Weights of a small transformer language model.
Training: a variant of SOAP for these matrices, 189M tokens, 5777 steps.
Each number is 50 + 12 x the weight over its row's rms, rounded and kept within 0 to 99. Layers, rows and columns count from 0. The size before them is the row's rms in percent of the matrix's.

# layer 4 attention key, 192x192, rms 0.208, rows 16-31, columns 0-191
087:33 45 49 50 25 40 30 50 49 42 64 14 66 60 58 61 67 49 78 50 48 51 19 64 46 43 74 17 45 58 46 64 45 42 35 55 55 54 34 46 50 51 38 51 47 61 68 44 52 42 57 55 46 79 46 46 67 55 57 69 62 60 50 45 59 42 31 58 35 63 40 32 49 48 46 36 51 48 44 50 29 42 58 60 37 67 56 38 57 47 49 61 56 64 55 60 50 57 24 58 41 57 28 53 64 52 24 61 42 37 39 42 60 40 32 44 48 36 51 39 46 54 43 29 64 60 52 45 48 50 44 89 53 62 49 48 63 71 31 68 53 52 27 57 53 48 53 69 58 61 61 63 38 53 49 50 42 51 60 41 58 45 50 48 57 67 67 45 39 52 67 43 50 72 64 47 48 55 39 58 69 54 52 46 42 47 39 52 51 45 23 58
096:35 57 41 74 37 57 64 36 50 58 50 77 59 52 54 59 39 65 67 34 45 57 63 42 57 53 55 60 57 63 44 52 39 46 50 72 41 30 65 60 47 63 69 26 54 62 41 37 35 52 50 27 66 52 43 47 50 47 44 51 63 29 51 38 63 47 36 70 29 68 43 46 50 39 66 68 59 41 41 29 46 53 54 48 71 24 38 66 40 36 56 40 70 55 50 59 65 41 73 37 53 32 63 43 48 50 36 60 58 40 54 48 59 69 58 56 41 44 51 67 67 50 54 51 50 41 32 43 55 51 61 51 63 25 52 53 60 39 60 68 53 39 40 58 46 35 55 48 21 39 49 48 36 73 41 33 40 25 26 64 42 67 45 51 47 47 34 51 56 50 59 32 49 37 32 59 44 55 59 50 55 36 44 48 51 52 84 50 43 52 68 55
105:52 36 61 60 50 25 60 43 48 56 32 50 45 46 51 42 60 61 64 43 49 58 55 35 65 70 38 47 64 38 42 29 48 46 53 53 52 49 49 51 37 66 49 43 50 40 58 66 73 19 31 54 55 48 43 45 28 68 44 72 84 32 63 32 56 57 55 73 46 52 66 54 33 59 60 53 61 32 41 44 34 47 53 58 53 70 39 48 42 73 51 50 55 19 38 51 51 51 53 41 33 53 62 50 50 49 43 69 58 61 64 25 64 57 68 55 59 52 46 43 69 44 57 50 48 43 71 64 54 46 43 40 55 30 36 54 35 70 34 74 45 56 42 33 40 57 45 47 55 51 51 45 46 62 59 60 32 36 45 68 60 36 61 43 40 69 48 57 60 39 47 51 58 56 50 68 74 49 37 42 73 18 34 49 50 62 57 64 48 52 43 63
088:46 58 53 31 64 43 41 47 47 32 46 39 60 52 70 69 67 28 42 60 40 39 48 74 48 50 56 56 68 56 50 62 29 34 36 47 45 38 44 34 48 53 61 39 69 44 45 41 45 51 44 28 48 48 47 44 71 50 62 49 37 57 38 67 51 25 47 48 47 49 43 43 27 62 41 56 41 58 39 48 37 48 54 61 53 74 54 66 48 59 31 48 39 73 49 42 33 42 64 49 52 41 31 58 40 59 47 41 51 65 46 60 57 52 21 48 64 38 58 63 61 60 39 18 38 65 54 47 57 50 66 71 36 49 56 60 55 65 25 40 43 58 30 48 60 55 59 55 65 51 74 65 45 48 79 48 85 60 56 50 59 49 20 50 45 49 57 70 42 42 52 15 52 62 57 61 55 39 65 52 51 34 45 59 42 52 55 48 64 47 40 44
096:51 65 61 51 46 53 54 42 56 28 32 72 31 50 52 44 64 24 43 61 63 62 38 45 56 60 44 25 54 61 60 50 32 48 55 68 58 61 75 44 52 45 72 50 57 67 51 60 55 46 51 58 60 29 34 48 52 55 45 32 33 46 57 61 62 62 49 60 32 35 58 58 66 41 55 63 54 53 48 49 45 51 59 65 71 56 34 45 33 47 69 78 72 62 60 43 46 45 75 33 48 57 52 43 45 59 62 58 56 43 75 45 58 50 61 36 57 59 53 78 41 42 53 62 46 35 43 56 51 65 64 39 62 35 67 42 39 41 52 48 40 37 59 23 72 33 53 44 35 42 58 37 46 67 45 54 34 48 48 51 39 52 62 57 24 53 59 46 69 53 47 23 34 24 47 46 69 40 42 70 52 55 45 41 42 48 41 61 62 61 68 49
091:59 49 49 43 51 50 46 74 72 55 32 53 37 58 67 54 51 69 69 57 50 64 57 60 29 60 41 57 48 28 38 53 69 47 34 49 46 46 44 54 57 52 32 28 54 33 68 52 53 50 47 46 50 44 51 37 45 33 50 48 66 36 67 32 52 82 63 59 45 64 54 61 62 28 61 54 48 48 40 34 65 55 61 53 41 45 57 47 37 44 66 65 50 42 00 48 25 67 42 55 43 65 77 64 54 36 49 51 49 39 41 44 38 62 70 47 50 46 49 31 63 34 50 61 36 29 52 74 58 47 58 38 48 40 54 24 39 58 65 52 66 49 49 47 54 40 48 43 52 51 49 43 32 62 39 55 51 56 68 40 45 55 60 50 59 40 32 51 62 62 59 51 39 51 48 45 32 81 36 52 55 55 47 38 58 53 61 42 70 74 52 44
083:31 48 50 32 63 54 68 64 36 48 57 62 49 65 37 57 60 59 58 50 26 43 50 54 62 50 53 54 31 50 50 57 40 65 51 44 48 37 33 53 47 39 49 49 50 32 44 42 51 43 77 66 64 51 15 27 49 53 78 58 53 35 51 35 59 69 22 35 63 54 52 53 39 49 62 42 32 43 41 59 73 53 55 69 57 41 45 64 39 35 51 51 46 42 54 51 43 33 66 57 70 45 44 47 38 44 49 60 64 45 34 46 70 55 81 48 41 50 48 45 39 49 48 62 42 56 53 44 55 37 57 54 55 32 55 38 44 39 61 66 81 65 16 47 41 56 69 50 69 70 45 52 28 41 51 57 50 50 53 43 33 52 67 70 51 53 45 46 32 29 72 44 52 57 40 43 32 31 51 55 40 53 36 72 65 52 59 51 48 63 47 54
093:62 52 68 87 45 55 47 61 68 40 42 54 42 42 69 71 59 63 58 60 46 61 58 42 46 75 45 46 44 52 48 51 52 61 41 45 46 58 33 59 51 40 54 52 41 46 39 61 60 42 47 65 36 52 60 38 65 76 69 36 36 73 56 31 27 64 65 71 64 52 45 52 61 39 60 49 62 52 34 57 30 40 55 52 63 46 40 42 63 54 63 65 21 51 34 58 58 52 46 54 41 40 60 78 40 42 46 66 42 58 46 22 55 58 63 64 53 47 29 43 47 52 44 67 56 51 30 65 72 71 46 56 35 57 38 27 41 43 29 23 48 51 45 58 55 57 33 66 58 43 33 40 64 45 39 50 59 65 54 57 63 40 52 63 42 55 58 45 51 55 46 71 54 53 56 64 55 47 60 66 67 40 62 54 31 49 34 62 60 55 64 60
092:55 57 81 47 40 42 51 39 50 46 55 66 41 64 59 61 51 41 44 65 60 49 40 60 35 72 26 59 48 55 46 54 47 49 48 44 53 59 40 62 57 45 51 67 50 48 48 62 32 67 47 61 63 55 35 60 69 45 29 36 44 43 50 41 47 35 56 58 42 36 66 62 52 69 58 57 58 51 49 47 64 47 67 52 39 23 44 64 66 55 38 46 54 54 52 55 53 45 43 60 45 34 64 47 45 73 68 65 56 54 55 62 44 52 42 51 47 67 55 67 65 68 36 44 65 62 63 59 67 31 52 43 30 56 66 66 77 32 71 13 29 61 61 64 41 71 57 21 38 68 50 44 73 49 57 24 40 48 63 38 45 60 53 26 41 68 42 39 45 38 45 31 50 66 49 49 42 70 49 56 50 45 43 60 46 53 47 48 29 57 56 50
090:76 47 64 49 59 60 52 67 30 45 32 29 59 44 40 53 57 41 52 46 34 65 40 51 61 39 43 49 52 53 52 41 52 40 61 44 30 55 46 43 57 62 58 54 44 42 56 30 39 49 39 43 57 72 58 47 53 50 25 74 75 43 59 39 41 63 37 74 66 58 60 56 59 66 50 56 47 55 57 48 52 44 64 50 38 58 57 40 56 56 55 53 61 43 45 40 49 49 47 45 63 67 75 42 64 54 39 59 45 41 67 51 24 65 62 30 74 60 50 55 55 61 60 29 40 53 35 63 49 43 60 34 33 49 68 55 40 50 53 62 44 61 58 39 43 55 70 38 76 67 61 25 54 40 57 48 41 37 70 44 59 49 54 47 60 61 61 38 71 77 27 35 50 66 70 52 51 63 46 34 68 64 29 44 70 65 28 63 60 64 44 49
092:56 58 39 33 41 40 78 41 45 31 40 48 54 30 46 36 26 53 36 62 45 45 64 40 38 40 52 60 46 56 52 23 28 60 74 55 36 38 38 45 53 52 37 60 34 46 55 63 46 37 36 45 25 48 27 61 27 40 36 49 51 44 64 46 61 44 36 59 36 33 39 44 44 72 37 60 27 30 68 33 59 58 66 65 38 53 51 49 51 50 69 55 35 63 70 52 53 38 56 55 70 40 41 59 44 74 54 45 70 58 53 51 43 41 62 43 54 44 54 57 52 61 73 41 41 61 37 48 42 48 51 67 60 46 64 44 42 48 52 78 43 77 51 62 48 53 67 34 44 51 50 65 36 47 62 31 39 48 71 69 53 62 64 41 43 69 58 53 39 66 64 46 42 47 44 45 38 51 39 55 47 58 45 59 42 65 44 45 68 47 53 22
079:36 43 32 46 44 61 69 30 58 67 43 53 46 51 54 23 51 44 45 41 76 43 37 43 57 40 49 60 71 59 62 47 33 48 49 48 54 31 44 57 37 36 70 48 72 52 37 58 30 61 77 49 62 49 79 51 50 43 49 54 49 48 53 21 17 36 52 50 52 46 43 38 59 56 42 45 38 36 46 34 42 61 64 45 66 54 21 82 49 46 58 43 41 45 43 41 55 46 47 34 46 44 50 26 34 52 48 54 45 49 50 55 57 34 39 51 65 69 76 46 57 53 42 44 37 53 47 40 44 66 52 30 66 63 49 51 30 82 57 31 53 50 56 32 60 41 48 51 45 49 27 52 63 36 60 41 39 54 61 45 53 35 62 66 45 45 42 73 53 59 32 42 42 59 71 68 51 51 44 42 51 50 48 35 60 45 50 78 44 53 46 47
090:46 43 47 49 65 76 34 71 52 54 33 36 54 50 35 65 49 30 57 42 29 53 12 49 36 51 45 69 38 54 51 68 70 46 46 46 36 45 56 29 49 55 32 39 47 40 41 54 36 50 38 29 55 66 52 40 71 26 41 48 44 67 45 37 71 47 47 49 77 55 34 57 39 60 53 47 61 46 67 45 61 60 43 40 49 56 60 43 42 47 52 54 48 62 71 39 51 46 37 67 41 59 76 54 42 65 51 34 62 62 55 49 54 44 13 40 23 36 56 54 43 64 37 53 47 49 70 28 38 43 29 68 52 48 53 39 49 60 59 62 44 52 52 55 19 68 55 32 62 48 46 61 54 40 46 54 56 45 54 56 57 49 49 50 43 48 40 50 64 47 43 54 52 60 49 43 39 46 51 52 40 61 38 85 74 57 65 40 56 39 54 40
087:53 56 50 58 43 28 66 38 38 41 63 30 43 64 61 46 35 78 54 58 53 34 44 45 58 49 46 38 62 72 58 31 34 55 49 66 39 44 46 54 64 51 37 67 42 55 65 47 36 30 53 69 45 49 73 55 80 61 56 61 32 38 49 64 37 38 62 27 19 48 40 55 56 63 69 41 61 35 44 33 59 38 44 31 59 46 39 40 56 56 60 66 64 38 58 60 38 56 60 44 50 41 83 34 38 58 61 43 46 52 53 45 67 36 54 62 52 60 53 65 29 52 56 56 60 33 46 43 54 48 56 47 59 38 55 61 35 31 47 52 51 40 28 51 50 64 53 24 60 65 58 39 53 44 62 56 51 51 30 49 25 53 48 51 47 59 29 61 58 53 54 44 30 49 62 75 62 34 45 60 39 24 52 55 62 67 45 59 46 48 58 60
101:58 49 67 52 52 32 43 59 63 53 40 56 42 54 54 46 30 73 47 37 35 50 51 34 69 64 62 63 64 65 43 52 38 65 60 50 53 46 38 59 47 63 68 40 21 46 57 58 50 38 49 41 41 33 67 29 35 63 54 49 59 63 50 62 63 57 44 39 42 62 48 36 21 59 52 66 60 46 41 48 62 39 60 35 78 53 43 63 30 50 43 59 62 37 64 49 38 58 59 23 27 42 43 42 29 35 56 52 68 59 47 54 53 55 54 35 52 56 29 57 54 56 56 53 47 59 82 34 52 47 47 54 58 60 38 40 39 45 73 73 45 57 38 52 44 27 32 43 54 58 41 39 55 64 49 44 65 15 47 42 52 68 58 66 54 63 32 33 53 56 62 43 63 35 63 59 49 34 52 56 44 53 47 61 77 55 57 66 37 58 43 47
091:48 60 42 56 59 55 38 57 66 39 82 43 43 36 43 37 67 75 61 56 59 35 64 54 47 54 53 62 61 52 49 69 45 34 60 38 47 15 27 45 64 41 26 56 59 36 46 49 65 55 27 56 66 57 43 39 42 74 43 66 64 39 49 46 43 60 44 53 42 58 48 46 61 39 47 56 50 51 54 60 75 43 39 42 61 50 48 62 49 54 69 61 42 52 40 51 48 59 49 58 49 54 43 75 48 72 48 43 53 24 47 60 35 47 40 43 47 73 65 64 55 44 63 42 30 44 58 60 72 39 52 43 52 47 60 49 70 43 54 42 68 61 26 67 26 55 40 36 65 50 53 68 29 49 63 58 50 49 56 41 54 41 65 67 56 30 59 28 31 26 62 35 50 60 48 50 31 47 45 49 60 45 31 39 71 49 54 38 50 71 45 49
# layer 4 attention query, 192x192, rms 0.214, rows 17-31, columns 0-191
090:64 44 66 47 54 53 55 46 63 55 60 53 59 62 68 42 58 33 63 57 65 36 44 48 37 64 56 61 66 60 41 29 55 56 72 41 41 53 51 58 74 45 43 56 44 54 52 73 52 48 44 51 39 36 50 58 51 49 46 58 47 52 41 47 31 41 33 55 59 49 81 22 52 53 51 21 48 34 56 57 53 51 72 53 57 42 59 46 46 43 56 41 52 39 56 62 40 24 30 40 34 53 48 38 31 24 54 52 31 39 64 61 42 56 43 38 38 86 47 54 56 52 62 55 36 76 49 45 42 38 76 44 51 37 48 50 55 42 43 48 44 64 46 34 55 49 45 48 18 55 53 45 52 45 62 72 71 15 57 57 41 60 64 72 41 55 57 38 48 32 63 51 51 61 50 65 59 45 66 74 29 53 55 54 34 67 55 36 42 54 41 43
094:52 32 49 54 55 60 33 54 42 41 53 31 45 45 42 39 43 23 53 28 79 40 66 72 45 56 65 51 55 62 59 68 67 73 48 47 54 62 59 65 62 52 44 33 70 46 46 54 60 57 42 62 78 39 75 49 44 50 72 63 25 50 46 50 51 61 53 43 51 61 51 46 72 65 27 49 59 55 42 31 57 61 44 69 54 30 40 56 24 56 32 24 55 64 57 66 61 29 58 54 45 56 43 31 39 46 50 46 67 48 47 34 51 62 51 61 46 64 32 44 37 72 48 71 50 49 64 29 42 64 50 33 55 42 39 48 50 48 51 36 39 33 60 57 37 47 66 40 57 56 52 41 65 62 64 45 48 55 37 47 49 71 29 48 58 67 52 65 51 74 52 49 66 45 55 73 38 52 56 50 62 38 56 55 41 57 51 55 60 67 44 59
097:55 60 44 41 50 61 55 48 57 73 37 68 53 50 34 22 60 51 63 48 60 53 34 53 39 51 53 44 79 61 58 57 24 41 60 49 33 29 37 44 36 46 55 53 46 60 71 44 63 45 47 56 68 52 54 71 57 40 37 65 66 57 53 30 37 74 51 57 57 38 69 40 29 63 38 50 37 49 76 41 59 53 53 70 42 30 33 40 44 34 77 53 48 31 64 55 53 55 31 68 50 68 38 54 38 32 43 57 33 42 65 33 40 38 58 54 69 55 40 50 27 63 74 45 52 49 49 51 46 50 45 52 47 36 55 33 45 53 62 57 41 46 56 61 32 51 60 62 65 58 51 65 48 45 47 74 37 57 40 38 43 55 67 35 62 52 55 43 44 62 53 59 44 61 77 42 60 47 26 67 51 32 65 56 51 35 70 55 48 52 40 51
094:43 43 63 44 55 51 59 66 57 72 45 53 58 66 50 52 55 62 40 49 36 68 28 45 73 62 65 41 59 42 48 62 61 62 45 58 56 59 26 48 60 71 55 56 49 31 47 42 44 35 42 52 45 53 43 70 42 44 47 52 57 46 44 54 56 47 39 47 43 69 26 35 26 40 24 25 49 42 54 48 38 47 73 45 34 45 58 52 46 65 51 40 78 55 62 56 74 77 52 46 58 51 39 50 35 47 63 57 31 52 50 31 70 30 46 38 50 52 37 45 60 40 67 51 51 48 31 52 43 45 54 57 53 47 50 42 44 57 63 49 37 36 49 63 59 41 40 61 47 56 37 39 60 25 46 80 63 40 50 66 44 38 53 43 58 21 66 47 63 33 34 59 56 55 22 53 51 50 55 49 37 71 53 33 62 52 28 84 47 61 51 48
097:59 23 56 65 37 58 36 43 72 53 63 29 57 54 44 50 56 39 42 52 50 45 58 59 34 55 20 34 38 41 36 27 71 34 44 49 42 47 62 77 40 58 37 46 57 51 52 39 70 42 37 70 54 31 46 43 64 53 61 62 55 49 43 74 52 64 61 60 55 56 51 39 61 44 58 47 55 48 14 66 40 38 30 47 46 45 44 47 42 61 44 49 68 40 30 49 37 45 35 36 46 58 64 40 51 62 63 31 51 47 45 57 47 50 38 63 51 44 48 53 53 46 64 55 32 37 60 38 35 65 67 37 45 56 19 48 61 62 28 50 47 41 61 40 60 54 47 49 38 59 55 54 34 53 40 47 55 48 42 29 34 50 76 50 26 60 52 52 73 65 62 46 44 38 61 44 63 49 46 42 41 40 45 69 32 70 40 50 49 64 63 79
088:79 44 57 64 47 43 53 67 45 43 37 48 61 46 54 46 45 67 45 42 62 66 48 51 62 47 37 34 37 51 67 41 52 55 37 47 54 48 63 48 42 29 62 54 67 51 53 54 64 17 41 46 38 65 51 59 51 66 50 55 69 51 63 49 50 61 55 44 37 44 62 46 58 48 69 36 44 53 39 58 55 64 46 66 72 53 32 47 30 25 64 57 37 54 42 67 55 57 67 40 49 46 56 62 60 73 44 65 48 42 29 43 39 58 61 67 47 64 68 66 54 36 39 42 55 74 54 65 48 43 58 58 63 49 59 41 30 46 23 64 56 69 28 55 62 48 43 66 38 50 50 80 39 70 60 54 69 63 40 58 54 41 32 64 35 63 35 58 54 64 63 66 60 48 57 29 62 48 46 64 33 75 40 59 47 54 31 40 70 52 58 56
096:49 38 39 31 39 37 50 56 69 53 73 34 47 63 49 41 63 66 70 45 60 40 42 62 34 70 37 42 43 36 37 57 60 52 42 58 30 45 66 55 43 58 22 48 49 55 67 56 61 75 58 42 71 72 67 48 55 45 48 46 40 50 55 39 66 67 62 39 43 61 60 47 65 36 51 35 62 39 49 37 64 33 39 63 52 49 39 45 44 40 36 51 49 62 67 45 58 59 53 56 47 52 25 47 46 39 45 31 60 64 50 27 49 53 42 57 27 50 52 39 33 44 62 48 54 40 54 49 51 39 25 38 72 46 49 39 78 47 44 45 52 22 52 58 78 41 52 45 54 43 33 41 32 26 54 60 47 48 55 54 43 66 60 58 43 68 48 41 75 68 56 44 55 56 43 36 32 60 54 48 40 69 47 78 27 52 42 53 41 62 59 60
109:54 47 48 40 38 65 56 63 50 67 46 58 48 52 40 29 41 48 82 54 43 36 66 44 45 41 43 68 60 57 58 70 68 43 39 47 45 51 62 68 60 55 40 60 51 37 36 52 47 63 50 51 59 65 35 65 24 43 45 49 64 54 49 46 51 35 64 47 58 74 61 52 54 54 60 30 53 33 45 40 31 40 51 50 48 69 78 60 56 49 39 42 29 26 59 68 56 48 76 54 70 46 60 59 26 51 69 68 48 27 36 45 50 57 32 40 43 72 58 62 44 39 57 52 41 54 56 39 43 46 57 70 51 54 57 53 43 53 38 44 65 40 48 45 65 34 53 45 41 51 44 38 29 24 64 43 40 35 60 35 38 39 36 43 62 38 33 21 50 36 44 47 41 53 46 26 39 43 63 33 77 54 45 49 63 47 27 60 51 53 52 36
100:51 46 30 58 43 55 56 42 49 36 46 50 52 47 31 77 48 36 37 43 52 43 50 56 53 41 56 72 45 43 62 88 43 59 48 30 52 38 50 66 40 56 59 54 45 50 38 38 58 44 41 82 73 49 77 38 47 47 66 45 35 48 48 50 77 40 20 56 45 35 44 44 57 47 34 60 41 54 69 39 61 41 48 72 44 45 47 61 42 51 55 43 48 34 51 65 43 46 60 51 47 46 66 37 63 46 51 67 63 37 54 53 61 60 62 59 63 70 62 35 55 41 43 77 56 56 71 27 29 60 70 50 13 55 53 53 43 41 46 68 20 37 64 50 45 37 52 49 55 42 61 51 50 50 52 42 52 43 33 29 50 42 62 36 56 57 48 54 51 58 43 54 59 48 76 54 44 62 36 37 51 38 56 44 59 77 37 60 37 58 46 55
095:47 35 75 56 36 40 60 30 34 51 60 45 73 40 44 36 14 60 50 39 40 59 66 49 49 54 43 60 62 68 47 51 66 57 62 52 56 43 36 48 34 57 69 51 40 53 60 31 57 52 32 71 58 49 53 49 63 62 44 57 46 51 59 32 66 51 71 48 51 41 46 41 40 51 54 55 54 52 48 48 66 56 59 15 53 52 44 39 61 35 53 38 76 55 42 45 56 44 68 49 44 73 67 46 59 38 52 54 51 55 39 63 56 35 69 48 68 59 32 47 51 46 37 44 44 55 26 57 47 50 46 63 20 60 70 56 49 62 38 61 39 56 60 55 46 58 55 33 34 29 59 68 63 54 29 71 63 51 44 58 69 62 45 56 49 38 57 68 73 39 56 62 47 48 60 61 71 33 51 71 67 63 62 54 47 61 42 43 48 57 28 32
086:46 41 40 40 55 60 39 27 32 53 67 52 31 46 53 64 59 39 29 65 61 36 46 38 57 36 51 59 59 36 34 58 48 52 59 65 59 64 39 54 74 43 53 50 56 49 50 46 31 63 55 54 38 64 66 33 62 40 50 35 67 47 46 45 61 27 53 40 50 44 39 45 34 35 38 46 46 45 36 38 58 58 58 59 58 57 53 43 52 64 27 46 62 50 68 37 56 57 42 62 54 40 57 30 62 47 72 56 32 47 59 71 41 31 35 39 38 51 45 58 55 61 38 52 74 63 45 57 36 70 57 77 50 44 49 51 48 37 58 50 59 49 47 61 48 41 22 45 42 57 61 35 69 41 45 60 39 44 43 39 65 43 28 37 60 56 52 37 40 18 54 33 48 56 12 56 66 56 40 36 38 50 67 44 35 68 61 71 27 50 53 42
088:52 60 48 47 56 48 45 49 55 41 53 51 40 43 43 62 54 21 43 60 30 63 80 67 41 34 60 42 45 48 46 53 49 52 43 48 68 72 56 37 58 55 16 33 51 69 29 77 53 48 46 50 42 48 68 54 52 50 50 49 62 27 36 49 70 59 55 44 47 47 31 57 35 39 57 48 71 61 59 53 57 32 47 51 62 62 46 41 45 35 58 62 41 72 41 58 40 28 27 53 46 43 62 21 38 79 47 43 56 40 42 57 48 49 54 64 64 58 50 71 42 35 46 60 51 39 70 35 54 39 49 84 32 59 51 63 55 56 74 54 44 51 52 41 49 42 48 42 44 50 47 65 56 39 65 47 64 29 39 28 48 49 53 53 47 44 52 62 57 28 47 42 51 56 64 71 46 32 33 49 58 50 31 37 62 66 69 58 55 66 46 39
080:44 33 30 61 32 51 58 58 61 64 48 56 70 50 68 38 41 53 70 51 31 53 53 49 48 43 52 49 71 50 41 38 43 68 46 69 73 56 47 44 60 43 45 44 43 48 25 50 60 49 39 51 46 38 43 26 57 29 33 52 43 62 50 49 60 27 51 52 54 49 61 41 43 64 60 43 67 35 49 54 33 48 46 54 31 74 58 55 37 47 46 62 20 58 69 38 53 55 80 48 72 43 29 36 66 58 58 38 50 52 47 46 46 49 42 65 65 53 50 52 58 50 64 26 61 61 56 60 48 39 47 45 46 82 51 26 55 49 20 47 55 45 49 39 38 57 58 27 55 41 54 52 60 51 44 43 43 46 38 79 54 58 29 60 57 37 36 50 17 51 25 41 52 52 38 47 80 46 63 58 47 50 45 33 51 42 62 40 44 56 64 56
087:66 75 46 66 42 23 54 37 72 44 56 49 56 72 51 33 51 55 61 74 58 52 62 36 54 14 69 50 42 45 55 49 46 34 62 51 39 23 42 44 63 39 37 45 31 41 55 35 65 48 46 33 30 64 48 27 53 47 48 45 76 36 54 46 42 35 38 60 60 42 47 52 42 61 49 31 42 40 47 59 46 37 55 47 46 43 30 33 37 51 41 63 19 55 43 44 59 40 59 45 41 42 55 54 54 47 54 34 46 46 53 51 37 65 48 50 55 54 74 56 61 46 76 69 53 50 45 59 35 44 65 38 38 61 63 51 40 58 24 48 44 62 52 59 60 68 49 35 30 53 35 62 41 36 54 57 59 43 46 73 40 72 61 60 49 65 41 61 68 39 70 51 58 44 57 39 70 52 36 58 59 48 54 50 58 55 45 62 38 75 50 34
088:45 49 59 58 39 43 62 45 35 48 39 32 37 41 57 18 48 40 36 58 53 27 40 54 58 45 41 27 70 59 56 24 48 49 31 41 36 41 58 33 56 46 37 57 25 48 51 49 55 37 49 52 48 49 37 51 61 70 49 44 46 50 61 59 34 57 44 49 26 55 68 36 53 63 56 46 34 56 46 44 38 81 66 50 35 36 42 32 44 50 55 61 58 44 29 37 35 55 57 49 33 63 73 65 49 54 49 62 53 55 49 55 29 54 45 38 53 59 52 69 41 39 44 52 55 56 53 34 44 44 62 40 49 54 52 17 24 72 25 47 42 51 35 33 45 38 50 43 74 49 63 57 36 60 52 64 48 57 54 35 43 42 53 50 31 77 40 59 67 77 48 48 41 32 56 42 63 79 48 49 35 35 49 44 40 47 42 48 59 59 60 57
# layer 4 attention value, 192x192, rms 0.292, rows 0-2, columns 0-191
080:33 71 62 60 48 53 53 70 53 50 55 48 52 27 46 47 39 48 37 50 60 50 41 58 58 53 39 49 65 51 46 60 55 46 77 60 63 35 37 51 67 78 30 67 60 37 55 57 38 43 50 47 43 49 41 74 35 44 48 43 54 40 62 48 51 46 42 34 47 24 56 56 42 45 53 53 35 38 72 71 50 39 65 42 45 44 42 55 46 60 53 69 48 50 47 43 67 46 75 41 42 64 64 46 51 31 68 49 62 59 56 63 51 38 41 51 50 66 55 64 59 43 56 37 70 37 47 52 52 49 51 52 58 40 52 22 43 59 31 70 54 53 36 44 56 52 47 40 40 40 43 78 69 62 58 48 62 49 67 59 43 55 44 35 82 67 36 64 50 71 53 38 34 52 46 61 24 52 41 77 48 32 54 32 26 73 28 61 45 48 33 63
096:50 48 53 52 52 57 35 41 49 32 30 39 37 43 28 74 55 60 48 65 48 37 30 70 49 51 53 61 37 41 66 49 64 42 51 60 50 58 63 46 61 49 56 32 48 56 46 29 32 52 52 42 37 80 75 40 55 57 57 29 69 58 46 41 43 55 53 58 54 56 38 27 54 45 53 50 69 62 43 80 43 57 38 69 40 45 72 53 44 39 33 48 34 48 34 39 41 62 39 42 37 38 55 58 68 47 49 48 53 60 52 35 64 45 67 40 52 64 46 48 35 58 61 52 47 46 55 33 44 44 55 43 47 67 30 50 46 48 59 51 56 30 50 42 44 69 36 58 49 28 57 50 32 45 30 64 38 48 50 46 46 51 63 62 36 39 30 45 70 55 45 62 27 56 50 57 43 45 60 26 64 68 51 48 58 11 77 65 44 31 71 56
089:61 60 57 57 52 50 44 54 54 39 75 44 58 51 54 57 41 50 35 43 68 70 55 68 51 52 50 27 48 46 70 54 35 41 30 53 51 31 46 46 50 54 42 43 67 77 56 54 46 63 74 45 55 72 43 67 64 50 42 27 48 42 32 25 51 39 29 63 47 44 50 51 41 28 39 81 57 61 47 53 60 55 34 51 65 47 35 48 60 43 54 47 55 58 34 41 70 36 64 66 51 48 58 55 46 60 79 55 50 37 44 52 44 43 36 33 76 51 54 57 59 55 60 69 50 38 60 63 30 51 48 51 61 61 47 61 63 40 54 38 28 50 58 43 46 40 29 61 40 50 52 78 67 76 54 48 42 46 49 53 50 61 44 68 45 58 48 63 32 67 41 43 27 54 40 37 42 54 58 52 47 28 63 34 41 53 73 38 35 34 40 31
# layer 4 attention output (transposed), 192x192, rms 0.258, rows 0-2, columns 0-191
089:59 42 37 46 57 69 58 55 45 75 57 65 33 57 40 51 32 32 61 51 58 41 72 46 52 40 62 67 40 29 59 47 60 62 38 35 29 47 59 32 29 56 74 47 70 55 37 50 75 50 54 52 31 49 35 41 49 44 57 57 25 48 49 70 42 41 58 65 32 77 33 46 58 57 47 66 43 71 54 52 58 78 29 45 73 44 55 43 47 49 51 18 38 51 57 59 39 65 45 52 63 26 53 38 48 59 57 42 57 40 37 49 49 48 51 60 43 47 41 55 30 52 40 64 46 57 64 43 38 38 63 51 56 53 56 60 34 54 68 37 56 51 49 58 37 48 46 63 50 40 50 34 51 49 55 61 48 53 46 41 57 68 21 50 37 49 59 56 72 34 55 67 51 40 55 39 53 41 71 45 56 55 67 56 78 43 48 23 60 52 51 29
106:44 47 52 36 38 49 59 27 47 60 61 38 80 51 74 37 39 50 54 43 39 78 49 56 57 61 44 52 55 54 30 48 28 35 53 67 56 53 40 53 43 59 57 62 44 47 28 50 43 30 41 30 47 25 42 55 21 70 51 67 46 39 56 50 54 39 36 54 39 31 68 61 32 48 33 54 50 44 38 30 53 32 58 55 49 62 44 45 60 53 42 70 67 72 58 38 75 47 67 59 51 63 55 51 42 69 66 45 24 51 54 45 50 59 49 46 63 46 56 46 66 38 47 44 62 46 64 79 60 39 41 57 55 35 44 58 56 68 36 54 58 63 36 64 29 61 63 33 36 65 42 64 57 52 48 59 64 53 68 57 61 37 51 38 49 42 47 59 49 36 62 55 49 57 34 63 78 47 48 67 34 37 38 46 39 61 36 44 49 42 34 46
094:40 45 53 48 53 48 50 38 21 48 49 63 42 38 48 58 69 52 66 43 37 24 58 50 51 58 54 47 50 45 31 58 50 44 63 66 46 56 67 46 65 51 59 52 44 31 35 38 62 36 34 39 26 41 54 48 54 46 56 72 59 43 64 53 36 49 42 43 34 48 55 36 48 45 49 37 47 77 58 37 33 48 62 51 41 45 40 57 45 64 48 47 48 46 51 50 55 55 41 38 59 64 23 38 56 45 39 50 50 54 40 45 66 61 70 76 32 21 51 49 36 28 42 28 60 65 49 27 47 30 54 36 61 36 57 45 45 20 58 43 63 57 47 65 57 73 52 45 68 32 57 24 62 46 40 70 53 47 56 54 67 29 44 21 52 52 54 35 56 46 56 45 72 66 39 50 63 41 50 49 43 43 50 44 29 43 39 38 50 64 46 81